Part of a small language model's weights: vocabulary 1208, biases.
Each number is 500 + 50 x the weight over its row's rms, rounded and kept within 0 to 999. Layers, rows and columns count from 0. Numbers have three digits each. The size before them is the row's rms in percent of the matrix's.

# v: layer 10 attention value, 128x128, rms 0.212, rows 69-121, columns 0-127
# o: layer 10 attention output (transposed), 128x128, rms 0.296, rows 69-120, columns 0-127
v69 114:556539492574507480521497459430461574494528508445462462428548534567433498537470507518506501557579425515536507505450458542526543453540508522458540543492445494534564453464548508586483532529557366476481496526478520554478473380550464469451526517554506435446510458543416522550425544405528485461414551535360456482444453527455528556465541408504600486462497448470482541447532442490427332493468
o69 111:491372416466509505498534512583547526414506582460520470419498559471484453332569447528494519563451514440525599462543483440459462522553564513487518477580494428516388489519519561524527541486535521458511486603434512596546543525459450469537589495468544494526482542468591479490505600420505462551456496515491480453482503527515521460432379493496533464520417502423520533484402486549475486530556
v70 112:501464495414383532453390509489568515562539428512427501530489503575556512464482476418503499482438428521528451488478481447542514564456459499451477609543460492497513451494451511497484476541531533616515479521416447409454424473513472534615623535464533556433446482470522481476529462497502515413540452446439387490546581526554508640436552386516488498448523485506507494531530490547471529498438
o70 108:387544541545555522537437413509514483566574389463513508524518477487592508380516439583559548562492537585505496515485479419529455461450428494560441517501485580534449527497465525496506499590503521410478453506414449505469485519572460499519504532509577523471525669441454483471471447458476435632432491474517503403543463500494464465517485459544553498442487521499567544517576554469518571464447
v71 113:534546599514508399554495460486506431579573544445502508572482473482460454531612575475505516519526472479468548485512443440545432451461497550568465490492560508555487499511520468556472553414504457495562568511384564483579488476450516478497535431525487457520484429479479565484505537471491550450580418445440608602365454520454442459424505599523470449459471523568476469548501541468487440556398
o71 107:488512530473517551626544537547615484443487565559534553530559483556508513479389482478556552550524543416476548468478440543527514500517444494474465535555555515557525594455524439489513515605507518521429489486534609424562525560562488514510534430509553474557521549525494503372512454457518430364498444445512554571467517443528466543556405540454481591577480570508545522564530484525502526482577
v72 097:521457589573488578598499380546475550494448509530505522566521564492509479486475489467487554442494450445515533445513521498550588569457457529490472397491529468514514442659455571538405491552511427493537569461561487524515487491523528498474479489478467505501441564577443492546635508546528497495595487482677485414469560418524508472462475473483475520475460540461455540582477521580521456523518
o72 089:504569579496353476589482585482476544509489507538446524498449486586483540447591478556467498517520428482456522429459502484542565567561476497540499458393486528432576492457490490569538494551487575474459449473510451576481423513418476495478542485505531402471411417421448559614497589469569414513472574462560550523467436463530507503582525470483405508425470455490462470506496545442503487553491
v73 114:557506588445515529559598473443544453452434420543421502507495545508432514439517423564451410411559545464523446513428502459565572567478452462429487523576541471490466468548491524489466456475436568466455438511539497496486490509473461566491553525590541538577500475509546477496581440531380492617519383496553559519554541462507519435595554442535522382508531561513484478468535474451489459528467
o73 106:482586498571435487634485459514481491579461548542420522441532447513507539479388564438579443534425508553469490481548426458451440462407460472491550534445458538476471499476516530470541477456491436452547514360485511495614587437479502520494505567463431516475458488477478523514469492565461564563584620560508530477549441551557417502537517504561465485537424528455498532538464528444511388477489
v74 105:457601519537575502503482441466443518569498525596545487454462429484494554415466457550387439534531473454587519483560471465587460482504538501477568483463521503557443519562496549439557570539419470432496514433598510500545512450516611453487507562571445526447537507453455456460464522523448509479524521460559560433459472498498508454516479373399503492495520591508544389503507564429408538437456
o74 104:494452495545489410502489446550442499479500445544495557462519493459536471541500604550486466459487546392483402474533525578440460612432529542498495513504485503525560514469544501529504508578403543547522452565502541524475504457505545436503561377526486465517441397527446592580506477499465484509449524530424581469445461533500420555554681556454562447555519488485483475545442475592474479543569
v75 107:576535544499445531540487463447501552494530486422490465471467415554518505502548483415566570461427566446542468481509500468386465472557516537480486558492428465380509467507519473546539487460523449470472635463530475584530465433527609540501416540518390508448515455515352492493497532466488479568542547475551477475502439498545433537510581612508520526536507395627499502519537519577535495489490
o75 103:374534569569464517447472519512511487458413400437475476588525549548514508435525447433415480488541526474570481528504508540518481536580592442444468490490429521411497501529520480540501457448467524530492535475546503471610511476552433496558532587522494498538501522442562617540534480478504450432429409488588421479506588436522511533499460428544505436502415589434508408572482498550538524558437
v76 103:494503537519569464494503473529495567464475528459510525500449528505539512641515499375530462471515501549561508475524435386568437535490540417459507547454420424543426509572448562519452469503525539514402476501480496532588500522547482492479572438500464523489546538544476462417534529500431561428515510500483468542452443643575566509490597459412478517549581517634462466542514474513408512443555
o76 100:501500465491561566473408423499548450419503445503532467629549418489552470456569449496511561548492499509465582515559481523480437478444533572508487576499447475501483553542602472513443469495577536489554444549538616526518407513493485386563537536470463470528558535448513426508564537457568503532518507553518479502497479442449451524574591569500448470471507557680471560532503538471512561554530
v77 093:579466510545527554578535528510563539510471536478516507584471463516550516599532514506426564496443473472512462548529499487379431493483606425447458498451516483507556489524451500490483497529468526486506584540557504472546464564544536511412503465447490463477407516465487494395486512404473539458507491619495560440545542519469520454431538512676536585574510587453480448448471579562556409453476
o77 093:531417480504501509460393519416567482388493463507444500506414626441442555566536363494452455469446563523493577568496517527516474370554513493488452520452452494494506473444400487454461531485498461447519542435453520446504460490573519497486580451481509543538420490419363515474431530489493461490464475502564493500439549441454474470496510559491368535448540451514551422508470493444458508515503
v78 112:582566498558446383545471485471587518516477491486497531498503553477538440489553525518420457568545504604438410487532497495416583497448583467472532377541526456479500471531463469544523490515497432492457500506460548502532485498532595594435619607528475453427417508469512518602442486532539557502469481599520474494517503551459466482453534537441468590512476473533580540520535614440503415534493
o78 109:541443529476483459532476512472611542482436421555431500504428454413514443444442482515484578463459460475465608485531466470475508542470401464558495477440492483468472515458505476535463564551536496575553405481485536520523566553468489542449423455600501621543456487517456548545606466480544537462501531513559475458550529540458554601486459512377533443464558493479556483429373435479471505408519
v79 103:528518433499513394504556452537491471536539500465446536504516502538496523492545479422528516530408432557587536518432505548515502524513504490567525467538426448588443516573394488547469515538432501508581385507500516557585473470436518505506504538507463497447500529421430504512433547455432554505535428485413473476556521457564597594537548520468410544431499537507459415450395505409409554425562
o79 101:513529552475599450541507490473583504405528454471552598514500481405557533456567540488494510439483533470433480495469544486596443493479509567499463526448478514498539485523529524508552444654554512473527411461462536551595556492517520425443532498521445497439462538643574531492518458517522587509519431510458508501477530548516490401525502525479524514471453509640542361517449588580488471529528
v80 108:474517538509491501490470453506484558482636498525521538459484504535486538534482483551575529515583406479499502511643414525469495421453489500596522513452534461515416522454543474497518475534534546470575571435480479509506415449474582592458608471403502494552434470425559511541522420499545423552485512496510496375525524493450577500526514563610479534596479460493380474573464485456443504516514
o80 108:520449531445508472541495468481425411476522537495478507519580559478477551583587431571451586478520464537512430466493406499542557513564448492431599566545577487633554500451529508496564503518511527431552511406474492487587470538520554570460488436564431564605568504470473491511623478525525514454470430439569447456510595532545437461470535472495533495539450483536521474414561477503480457556554
v81 111:488466590432467409470518494397536576517459525396455466552494492570418529538471531534538486372399442476482553565468533523490603447467450582493474520476570487460492562493440477552514476535497418505503461500477405491575498470538531533574497452469525539506584535505437412567531504508476531559482564544497504412462493514475423598518519400526469479635556536541552427467517451516505475552523
o81 106:458531571387524524537401522427526614524445436519478521502488518553484510475444520451471554483505502516536554561544504432512587533501566538451569465581515493430524627509521499421511509431439523535485532459510436604581489550550446494474510585469410499484504575491531437485616495477527409556465476514477528449556501486451475394447536421598453501531462457475549470471404578480514468548496
v82 103:537604525529532563450483520468520613462439429582480540512586565536487453551496431571454527534517472522468578487569485609488441508430462459412613513471453560499455472559458542475516478490429507547431508482520522474446461388464506470508517492580533478406431471522560589517587540519449456472510548436542478441465499486458501482489533485533574464479447619462469501467437489559607437443461
o82 099:507434477495458471482445544509440456548554549437509459466503516474478450527483399504550528518524543601497563511476489460473570510582461411498660453391454502549504471335524473430522479475479409470462502622458473598535529500490488486530475450406553480506470509488426590493452549508432521512484520457584457483437446501556493540553558573499542494564481427518541530495497590569512542531485
v83 101:525424504491512532407507494560517432548529453442416416520600451531572510533557436462439380496636574474534424481503515500488383541474479463574454450505496557530520552535482484427571514602580433515517481498579535504387451531449563511490593544435487390502520509564559533519569459443516552532476522459552504438446472417515472467448498559507510474542524532519470515485524452459469491545467
o83 099:552521482480473520535469544585480518485526538554519550576530559532500533521471483602607473538432608430514475407554561577574577526466515524535520519549424613472453419532483494560506447427439569496487455486524411499476549494592492466522549462480517554503489549488453572487587507491514625420486519496538585456657462538528482540458476452508443523555509474562490507508528442551492433434508
v84 102:476483399548499573442552533472504500548568520439527531507513479581504512460448457515483499472540579503509496536478439456601498526517627525553610414547544517520592470558507508544548465509435554515528530489451544528505521434422550489463556488497577556591464421430546558419465624359573464496486568511465515483562547481526528588504534522520585500503594484513538499418476455490469455454452
o84 098:542443451498509507455518517493542499427523464418561531464503481477463529550440437592459488475448516482415463429502438495472377477495484528437409541550521477530507449477471507512537574473476455504415440485463411520577539499544510476559537498560489576482529466592577444468428612515476509545503443492451504449614472456496405480445470586458575487532479434515466490610557423415452466530383
v85 125:516502534504470479504468520479509508461592534471448541503562524450479522481467477603577466541484627576509496494570586348514598576487531378457524521512492448397494509466506494489563534507443564498525381438470518493463462489649496533564535463572522433499530518494572560439479548502394523497528595430515423500544538480507554508481433569512572455507450495504515477489476474557452441481500
o85 111:586518468493518423566402557528448549507549542478594389486454429434520401446559602554480500636453525589478538515594553536460436453580453503432545545506483517501473505549534491450570439528550505449463456447477491436518514437592537459492370548470486588537555437554492463509491525490494432412513503508466499441562455502479535549556492551558464496473505465464485527466427540496559511506495
v86 106:436462504391505530504533550497519456438522506571587463502526551522477523507435487508420507410476531512514495433518473495435481482454469541439535494545581490453523551507522517581517621397594530518443496420493542578501483473493501514406477489483449578515450584486443553493457463492475559522468516431449502398504549506565487556630493498508503441499536439550566533401445535477459599491343
o86 101:472470307559419576441527547476507565511529521519490564478461534549510511465415518450462493413525524470503441475503530537458438484466479517489552515480481550506541523549542503553529586595469439505558481385545471541630433474526431483511463582499491489486561459458528470581498451423503491440519491487444401509493494506493426514445545498512486516577528411463441481525662553550496470434468
v87 106:519565477457487451482459639483563443470431426466416527569530495594572610532435552453501415350482600458544589424465422502439528517498431446431504512477535473463466558520525560474504508528456527510558552518517548494489468480509526538574508459489498455467558529587495547541432525421608476480473438481507469491529459430448601454568478484470506542517431519563465517553428514511507488474535
o87 103:434517491548519511567447561495383380427482530525517502530413551489464494542428648527589514470515491500421376530498560505484508507533478581446494541428447458501450429468495571472498522521597496499559474556468475631473475488511480483459558506448489548459527533512496515462604446450522439476480524563534490480471492432579583562493475483447431517417493459515553480545517579463572433515425
v88 111:519512486471515482524505490476624555502467444506475592523440557480542520562415554465485540463458474566454479495484502474488557542408605577528500452490458512459526480447541536539620487443517431549515564591570484496418504534465521450510541512455552428562522443475507496498476533475534464622477556494411459484430504442522498385439578447502445560589569486357491517563539508441506562436511
o88 097:558458458464572495564388470459540537476470495616414571505504505466432443568479453593460389456524471492534561465480558527529593504490530482584502480537549402476440453567446495483505533471509508525460462462487475503458556519552534444456533499530443492489479495532534365446488453457424439638525455477597414512451561534557505567562473436419506485483462503461544459464551533465461571543456
v89 110:481403586560487548493452494518472458556580505483619469486456427546489436501470484563537498458506504450472527501438434441545499500486513459571505456441492495435493516501543463514469503459328407455497514409511511494510484509475589517514515545582489502492496478592490582559561447570613568549471486470501573439543480461439480501565481402581513520468467576583448546412565486498549407509550
o89 100:483482505511441415504628643507477445493571492481416571534519501474525494412425465422514454562454467488504554501517492529536519481558469489480475553525562464536543580458496482467456545468474516475406488524488513562417460420521511588455554490495377522494522552466594567610541519581476473502501459589557536517513412440516444502449562507559517436493470472545537473453544391477582471504585
v90 118:544507512486379569488454556512608524519470411500504525506494525518447491573501574511466586546588479503514527486512610521529494462541448481423539518518483529382466504522446484541488468461424558516518531553490468622585492530510455489518642544382485553485455461457577562528473492484510552461450570484402556511474497482481517387479452482418522475533456458449501554476373453555498493562521
o90 112:499491424487551484522436540600572450483417544443402477558464497468496405513609611500530502499463479584452527548475521532575487503476434464502585456510504459548531585464531516532532441450514432464520585533549412601543497515444517499467490502434635588509550552442461440525418436452441504477527495493515486491524571461516464481550441476468522507437536514513595476503652466465516473472481
v91 124:442538585473519491405470410555488504423524562513494475496561548493535413445414523412516577524499586575553442524517435500511459504509493581535452561472531522419494450543387525466538490498516374471488579588524538416603527389475482585457475546537469436524491486433570469457491421430530460537512545485452512521523480466471493414571435517509476508531470490389531517489522488503579435475511
o91 117:612487566498498471506592445544577453549487533474480613515412527513464512496618513517514470511542599471467495432520473466472479586483549481443530467401591413462510460487492447392449523463522548452450528501497490461572474528513487470562501496511396481460497502473540551533596454435440451500577490388539465508480429560387520592433475483533504416522512437486515452504604488454547520480506
v92 117:517373537503554516487523516597473483380458507572460464470457503468439480465432522455540541467526505482506550498611514488457487411513452456560516519530552490411529512470432519531539571536508508500464490467452563504436371581468495440480450447583482442507423535539476499447506586370504559524512472568587590422504463613416443471501459503462454503436500485548498457464491439462491527533594
o92 110:509532451501494494494555525446479553496576493532446536535433543517496500518537504454500554542465474513515476543483458505489387492498537591493498461548468469397528484456511434468534466487546450563534512480443484497369504449497515476497500456444488367551595444519428524523565400501648517439565469579483382551583477510481404480538390566491469562589510466395508475530589498470507554534485
v93 099:487490458523447455455512509531503553470556531525506490500490422470559527499594568507558485430425599456483467503664531453505419484497521489521619521522543442561471480364509437540527518511457401473519523504513487571540490384575493430515459547479436432527451483557571367483422481514542534515510354494508558465571470484466491482485584479514440496444507469468556509505480511453556535453481
o93 096:507516533567510539530552579531443477532519397490490579479554489467518524589543633391479532417497539501496405542522488505581529493542557600580520521574529399461430456464561556506558581587425544496530533377546541464498513569532584515486428504540516546538519470514489614477526477489467478535467427484545507491493414524465497509481404506522473467483478511591503451570462481489416558527533
v94 108:425541562367511488485481461461521420550467527514531517474459570585522525417459439450533535507509453543486510544576494522556457574385503463524498503489446513467517488522439464491533546437483585502496401526599502567415483469457513493553515600373522489538598556512438454504379484546544550447534591558528509484525440569502501530480540571551509533432525452472455551545506558547483400534457
o94 105:495534506456476489462512457539459522390519484563537554515540522502464491467419484510467524569559522502535450536487540508428515509447552373502441470512483614581509613503457547480604487477430487440563511553554467393509500513404593498525499449528572582560429540538563460632589516483522558437511460496539415596499456557468462500507495488547519469523509517554571421478481557501480568494417
v95 104:528618448471543508584447509493567537468544529427496484405477500461514528516480407508459576386427479488575461521422530518483562541557470481456426538460509507518506615499521438473530467468490492452530462547553519468412503567566391521516533489564496546457495533464552485531442502450524523540417575470485633559534507533498567454492537450657511449485534546578556494488552597495454469455497
o95 106:432505471463486495582524455446464476459452533474455508476474479488521535486469464377483432630438534526503446506529562509481462555527472443510390551513532501539504574557477584536480475430582465449535565483451559494531463462566516468510613524472439500477544542475484513517374490547425483597492511552418515522539512583481614534525527447463423432614525417502566517458427447552492568476446
v96 104:486505534484362437531488490372516494430596494547544561493521523568500528575505451533492508505545515490545450522484565453460450541505472512529489465441519538435462420561497502498482474541457471460468495492579392499474509469417495488597554482533478588564507515513437479479609606497522427523425501445517472533440488522442647479463513533445491437369460520428567608438544528516488531464503
o96 097:464521458523561479428512495500512499562387527503528570507496452435544552457515496504436581607395467504525476446442508557420548601602522467549601551495473458477493482553460496517575521561466472437427560558591498511495559509570451449513483499547557541442422441516494512462492476592511475479484563453461518438470425572577435506486465472491504464462464474588616483464516481487625435532449
v97 094:506481475395574393530412545462431461501510494497458579437540494567585528524513441546452494460497425446477388550521370519498559481477476515451569473521504568490474551484551564532488457544476525499488555458535531609420618529535577508459565595492431525522536507465434441527556556482457476495551464542481527589539484490519497453505513506508472598479472495485502442395469574549586455424454
o97 090:483461530549529548490520394541579553476467483418467543556466479519521495568518490445485486489474445552500404505565601545433482499568522475556534539430448564557529525378495497519448528486487479520503388462496604481388521543422482489464602502509527617484425412453555523418550532501462517499568474509452457425488546528581453558410503510544495422496488498510577523469435558528584488519437
v98 109:476455481525498549478537536521513506576460454575515428446458511468473453451589561470490547454489541468561483570485408446492466499520503506419474560401529442469538571448459449419555525462513452496521540484460445539473489543539554580505475537388453488389524546548487573541506513441512561591483491417599438432497463517475596533408497541454473577511566439384545577483526489455522472419416
o98 101:461466411597460489490413442493488511497464408580500459604527609482545457402516531468460484407527509316517509420549494646571494484551560520543492482472586443468475475470445447523551454547447485581437511545434543466551440458537542548510525493541544514484514526506486523546546480441462547571462492536519465477544426541459537489500519510480450627547524522508495504419516467448522484476478
v99 118:459553434453449536444571528458620543520479495546591518602551365537471541497486493509538458443526521573570430460453472509540425433506612430550485508523549553419535532375457554538515483505503525446470568495469615508554493516569467477463521394557512508540461619454476503444504503484467480471560443556522477541449549473506480472528419477445485522436464524564519459495505455520570570459541
o99 114:422540550516577475495439593438581543470526492465536456507401509524468522608528522494518483497511502447525511541450528421435498463495492518468500543530483418503404557579546393453506562464580435524451461513552517525481486476525670521537465476501535471475521460474440505498501486526473557454471560410467506387466507511517458461441576563486456471469467544423415498610635492527522483430432
v100 114:437513511417590510523467409497520532555449546521486506362487470473445507523473448545463504495487554521455540507518522541494481474434426562526436472504614620433507452523555397511476585544514572550468554484571526500601577484496548539521505441550499411487441414506529483492527494494507484435590475449511499509445505482559573470460567404512445612457547432531546476391505532489531499404515
o100 107:422533447429495537534474456544407503562483543470400501456568468558503532499494540447555480473441383490441496479569595502469456472539486493477499492437453526524478518463409375391589498534457507539425539472521470570478508499567495439557527462588530482465500571527520595447494564506491395550570535432536435517447513561467500561522466537589508425519630484493415467513495474519420514516513
v101 116:500567474472490485506528497510507446579497571491528529486564466526499467442467520473506543469532382436532592509553508469362492471564491457477471500526481588433437514533411601410415485464458504384517500475455484544519471570592455462493477532547539615481549474519592536447522508541461495632410503513560459473523504475437553453529582531444530509452566462420544407470488441544462519550507
o101 110:432415550545494486489387545520573514438514462508508533505506529544537537536565492545497436443523419502522473514522418553535456510404543453443572577416542544475437574555490515490532441494541454556530608543506554479478503517491471552440501508472465457518466411569553497443456447562502516479441458466476480502612352560520504430488542509500593477484530363491553455507502430373521501547518
v102 109:444478517540442524522408513418416475488528460480532517542528513501475492489541449507484464527454524543503539599409438476435477474500487496479535464565489527451610557576476480415570543371490434512517506498503483446560457584557419529596569549465571399522491532392433559500413547483590497546552550492459495424508461455502529525446599474450478534594507488442462479511432472531549519442584
o102 104:495437464436557507511458541463503445504457427431516492526462538452487481422490565533542473512516493390512533560486507473483521438516609493497504456456495580601450482429391553472509515492560546511457446539547490536495508537574474482467439491514515461422429422634536496474558453503456470546550466541582507487560578468478447401621451484409437436592458416437493492432554431505524488462559
v103 106:527502523349409488567466476419443518481456433454522507520389478458539538491556492500599573564524546493588569432470468472448591565417482531535413588518466589608496510479565490481458540555482476478470456493507522469594557497522569461547597485536568494464431497488465568480466503513495441485516475502557511417598497506500583461427486477549511411477444477512515443505526421538451521526476
o103 103:441499590496474486512470476519549493424504442507446528462474470394531533450448500511562612510395534585547461416485517505494504509478460531386467587533490507476533502432426553442595446491524560533449569466520472411472514471543502585473574535547564345519482483453545490518477472487514491507524524552519487411360458443515527513505469459458579530441545440442472502469534504551539569439591
v104 107:466582485593444536516485535532475539472454484518445497450506574428505493572561432475523501449463436490448388364577460438449526464525478477480518502499538540486513538526449550545552504529483367543519591554510527505421554502456587524517475467496530434577552451588473539506493390471510539447558564536440443511524431456538563463480514500531518583568471596439479483403478461445612503516529
o104 102:669415440481531547556481558439458527411513442521478550499472500553511523447562495437562516519535545531437487515523558568546551466558450519445567459383462481514452467469362494478397454466524525499459537442469456508526431520461490473421520511462432441488550484481477574458530536477376555549454486456568523498432516526548480524470477516374531469511450593466503439524518519502517434584460
v105 115:540536510564506468460542423555530519581440537541471504501631504564492496451527529495587533466461566509538654498452546438585499552408448497472517565492462525525539448590483543503466530495417557450519415467510416567426420572502559506514532523559521448494544505445506551477562458442504394624503565458464504461408506477520480453478511454405468518522452504597524549490471462524427531514496
o105 106:455478526513457382492426507552487543461464530577387454491505499452517454526516509570532427474512490446487447405471481498543507468558474521469495588500466525532518546424592473484447484400464531450524438523588551547495508466547475440548433549502490416428501502687551514566442461410523474515496570403485507557574446485472540481510525453522441512515409544504580479477490536492389499580490
v106 099:474492413491539461531483471476567461495481415505487513462485531464478591488529461480564552405570461495522347555545482550557558478366455468461484412540499520492484476482418486539497467486519538524487449543506443509527561519539536520479382477514487489443535559408500574510561473437533590545504415439595544455503529593470513558508488553482568527485598560367479604531490540505510540527542
o106 095:388481418449408494556417529443522507519451494552556468575552476458469502546531493425450476572464401474536466513529492447466454578382427522518537487476575465539498505515391492572463473472457492488444452472453469501538502528450513525405546567468531415507471480586442493552542534517474512391536463493499459481491495544446476532510467502565494590499525440541554507512434563506501516433304
v107 109:569530411488431449508445520533451437515482589507530516479549491505534431524516436354554425524550442596526470529477519546432488459520515543451592558538524542535478525393541446570505406563465519508590497529599528455555456538458554530521396460437519492507470544509427461462565492571485515461545491442516583403479501460483599510504467424475473476439441545550517517514564476552460453587528
o107 104:521491478508447517477519475514471471573411495506515513530548553502526646488551497409575491585516493526513452489490502523440600560602515461551485515521494574531511529509501517488472511521447485507494410500561535612448516536636556497518463500404487421531560549519457576564481521497588557505524402462456568385496563479522574546490510578437567480374470477518548461511532501427519532506594
v108 114:595490455491432499493492576454532548503521631515488543530422551493446537588500627535460471528466504579533471513416460517518457557500400548487509541499516507502526469565551432421377441471441519503461545468511438532545471449477515499477471432495445434478496602442606530469463519443629591547605507510431462571479550456489459531500526486600511444475554446461463500530479515437475480502532
o108 116:491522543512513546442560532581494519414526514474502491534487539465452529535476517487367501487490479454429617525575495458525496516501419449523520574516581446502485466527472636489455525540555474558490472458573548570532540505521461455463459419553529517446547660557491477458373562451548443513545515510582537467473490594454496532558472421531502540529487538492505532457572580430579459478592
v109 113:476498480554485499560428466541514478524430436504444453479514515516467538521587520436519471518373538508550450476630599581509481441447528579507474515471563454512448408510537611469568471392497548562499539493508506470455547595565507440409517512463542586589475498515580515611540491415518540565465441500446558538584540456527455533528515507471551518507496495504513456397557543418474494488474
o109 108:588550501447411503429520495522594434556512407494399483486521512509500507546463507465532470490578542500544404619624484493507489485497482620623461475452484482630500531579508464576447461545510500464570530514472479446518521545528488547520513485563493524437514466539472500494419509476503481542518554524522412493487477542647498467466505444542529636539475508540545525542502502487421441585512
v110 105:551487585529494556520537487553535482523497526490446465548456530515491498529457537457559460568471418519449384554452486432535437497392483532355527408461527492482558555481593429566428442487525591478515590499533496457599430415510450418564449556469433462544520515466448510565500495461529474505534539469546605515563468564540441474556528569442545535483487527510440471477488495420466439469417
o110 102:526495431527413522494481466433425506576498505560472505587504480579443494503538514452441381514531544564482525522523461499549476493474549458469362437564538465548507477487561555538522513530495523435555389507548573532618502562533606477513585506584520449485469451455545597438486518492537527448426469479563506532567518503480405466489433584545551519457553511492499520370509553497590468533496
v111 109:520541523486463482508525485509415553459523422487549353629622470436508500474514430517439602527541485533547508533536498490567485461491435523510516496559543489403500501501551507487467372433520504460491574482518619474492492492546473442457512535530461443444457430486471550620585513473440473490550498566418477494524466580516369497492440494606503517465436502497489469477442543540446516460561
o111 104:475490510512443488533612468529492537429560538527442554481429494529553435539545458481633482469532486521537468546529530482443486474550490526564535480469565460531579512587557464435530565488615525511448489633570451470598482506576400510451547518447523458537433465404461570490428484505501523420528490481528541472563577490496384486534398456570485521522493536444464528499510528592430536445513
v112 108:403450459529507569588455520561535494488523516504395509429427461473444526557484451492503551495583430553542548549456560530424637560610437578546526459529539516545525466557412495547451487478511550520464516470450470528479484388521549434537527535525488486490536511534508552459515518508444514534659540416499515470605539463517456535411451569416506511558515540465437435541486470474545539484526
o112 106:514492549534489452476476446478575456537496510392528499464528475511471483487581487471485493514474496540536579489476590499489492452458500540412454508514548536489579503492442510533522384554484451525415523424382437533468480499411455416491446480546523485410563470515459558398566491448517554462465421515536565518516472517564435483689508444587584527468426433409462482485476513493527510501411
v113 112:538449460507510543463512488453540523526494476540536554492447489473477568604520445462484424556518503424511598444457589525506489563512529471491427505516532510601493478448509476488524469503412519386427459541528472565540437465450503594481507551497497509522393586511489438538564407469469516435437467407597391584491422588487468560483446619483539455495487595448567490486487494472487426466475
o113 108:620575509532480452422466463469518417543478496462472463519527465423463435516377529396493584482487444491570485461454582440582467445524487528578576531587541553440523489460502487489465502420526510471558600544555511457526509423491487512569536462591560485487535594463486560521541594520475595464401513498463486463496434502464477543497603552424479535465431473513508477524387476517528483527515
v114 105:495528526451489485485494460527568563423564540515424498415481538451436449469517556423561417500536511410498341445529491562445358487494424542528534476523428435509513528449469507466533623489488472508584528543527517522512535581520487487486489640469519496428486542529522576561451531485505438499556527511582521595403511463498432495505563505494519595503521476448525492420467462477515479506590
o114 097:561625475484532528538463547514533516469550429474460430541533465549459488482521552432378418488486481378497527542526507461542641604444597414516503524432508481492511410468527493543517472526521543495565441554521491449386545541471489481500547509501526473531588483527498563543488413503420570504542523544466467440502559604470527482493347528497562517574537509489515508498526480493523489586464
v115 114:448475441398528545535450391422551450524493533484505458459492537376553513480491496562569546420527633527547447492445419464505470523470539439477488468529486582556414471502532543560425535519588424472553609532477440498426464496484508517472562456434507514570521536505584549536494537452485458481527389519484581429458511522429486529527532543463440581559485445533434510437480501418540549533497
o115 104:493532462504534428575510558552525508438499509525502481482600447554435480512494530463562560443437541443522496456574424535434519509542492436504479548501540461494596573509511571501489516496557557509562516412418476489450553538459528497471612464633505508514544482601364525481573519491534505559468510388545462500507485377522485463456434415476485447485496508564467590529626541536531495474450
v116 110:437507433498478475507477574511497512545513575439576493441570488436468546544506548437548491471531494563542464509508388488491530461473560513456509499530551504495548455535547483529522461592444424527512461450514551515491448460507369471406461552456573425463487454504457503418483454485487404421549542476420563500436549531524395495470534610566458453528440503434535458621405577569573473456520
o116 100:546528517566510405439579469485506532435492482568542496498467529504543453512471490527411473488509526523460461554507504424483513518590592468527572622569506594549520517507567564486457451484524597494449424522451518433567388559508537504494465451454553510563526538492510502425530536486487530538514476367503548540436604464501537519559412484453438509419491399463455477617496433524481555455432
v117 107:508415392530480413489509478546530569554403518498557420487505475483455536532508416520487408459497476429523486540487517498467476489574570382460464478543553481452489481527461493443465406493529602475547406497513558492521506479482571441613538546588550546491570541548522507475445543530566355485470492548433443479476473542505620482565437463522504517596411492534471585463497476499504475532520
o117 101:451436535506562464494406506502486585539444549550513590446479509505411459571551514434508540560480423545489482483416487511513473548529559541394404566480455532596448500530484491381435576494558529505546528608575534484467493418457487475495483603500413587492527499491401555480521498473554611516465463545461520509480546465491514502442480481531505560487506453536465501466480465417423367494477
v118 119:526491516424506614525490542536399494516546551489446515384511525446515523568515451496574486431456481564483516568501531478599489510435504512471542478521477577496542475450393543375447595482486448549458545552559470487474430537574557552474344493509495535542462463466502538556444512532460447440519548614465510472514530552506573492452448572571462574525516487501535484474459571468430571573511
o118 110:483485443541478535524488456487501489463454549466481545420531430451546392495523459516467482460552599609407450545609433486425559446470548510521464532516556501488492507489315545501460455498564477551468446457476435470398498523445482400517429525519552399552465536539528590616485474509514483442450514488413530556470525475433555476396493487502456482497519507507442468456549515516528500574479
v119 102:540576474467449553557573520570530467520485554556476496479543520477407484518466449526427455474541539379477604500473528536465591591488460532533508524479445410489459406461387493479529388499517496517531529510398598432492542460439568565539528502491535620490549521499557421540549480418494491475500489560523461503388468565443504419570532509543427519512502481490491445521474489552434485413474
o119 097:542560545531441474579522418544503458519499546423399519493485509587520508515426460532485546443566388543486473455505427503444518514526508418520468565499503429500478508497434407478546515477550528482517517516423447514508507428471450530559516551370469478445472548502375501426475431343507557488450510589472491503499558482383459496498611538451533482485475452549511468554459503438454454491415
v120 113:529521492440436452418512507512534553455507551486527502615444456523512393456458425550548505484600580514430492380490556503502569492525451545485511491562447392510489543542569528519573378475450554484488540423518490462489495434543533511509460524464633478506580541515474557509439490548441420404558602479420454486584439548503486516464554432512486495514540534528477562469427539540447503532483
o120 106:498551422507485480500485541619475430500544389491515479436456518447475531478416435513465455470541473591546540518489569466350509540485440502447466521398483532464564564436536459437586593389509573543552441539453460524518516512525464448461459548448483535551480480486583431530437504544491539510374433484501554431477511405474492567511459444493499482469437582480506494443489510425439477501471
v121 113:508494578517500495626415445553612475431565458551484474556494458511590481471457535531462511476497550574543509485436456525433466464485448562496531497537506430491532391486590374456446577439436483535532449500571429484451569469499636445469543420454512508544472468472535479434475420485452453418550525596485469482508506527476485499456588521583533537513584540490511451488493484425509490548553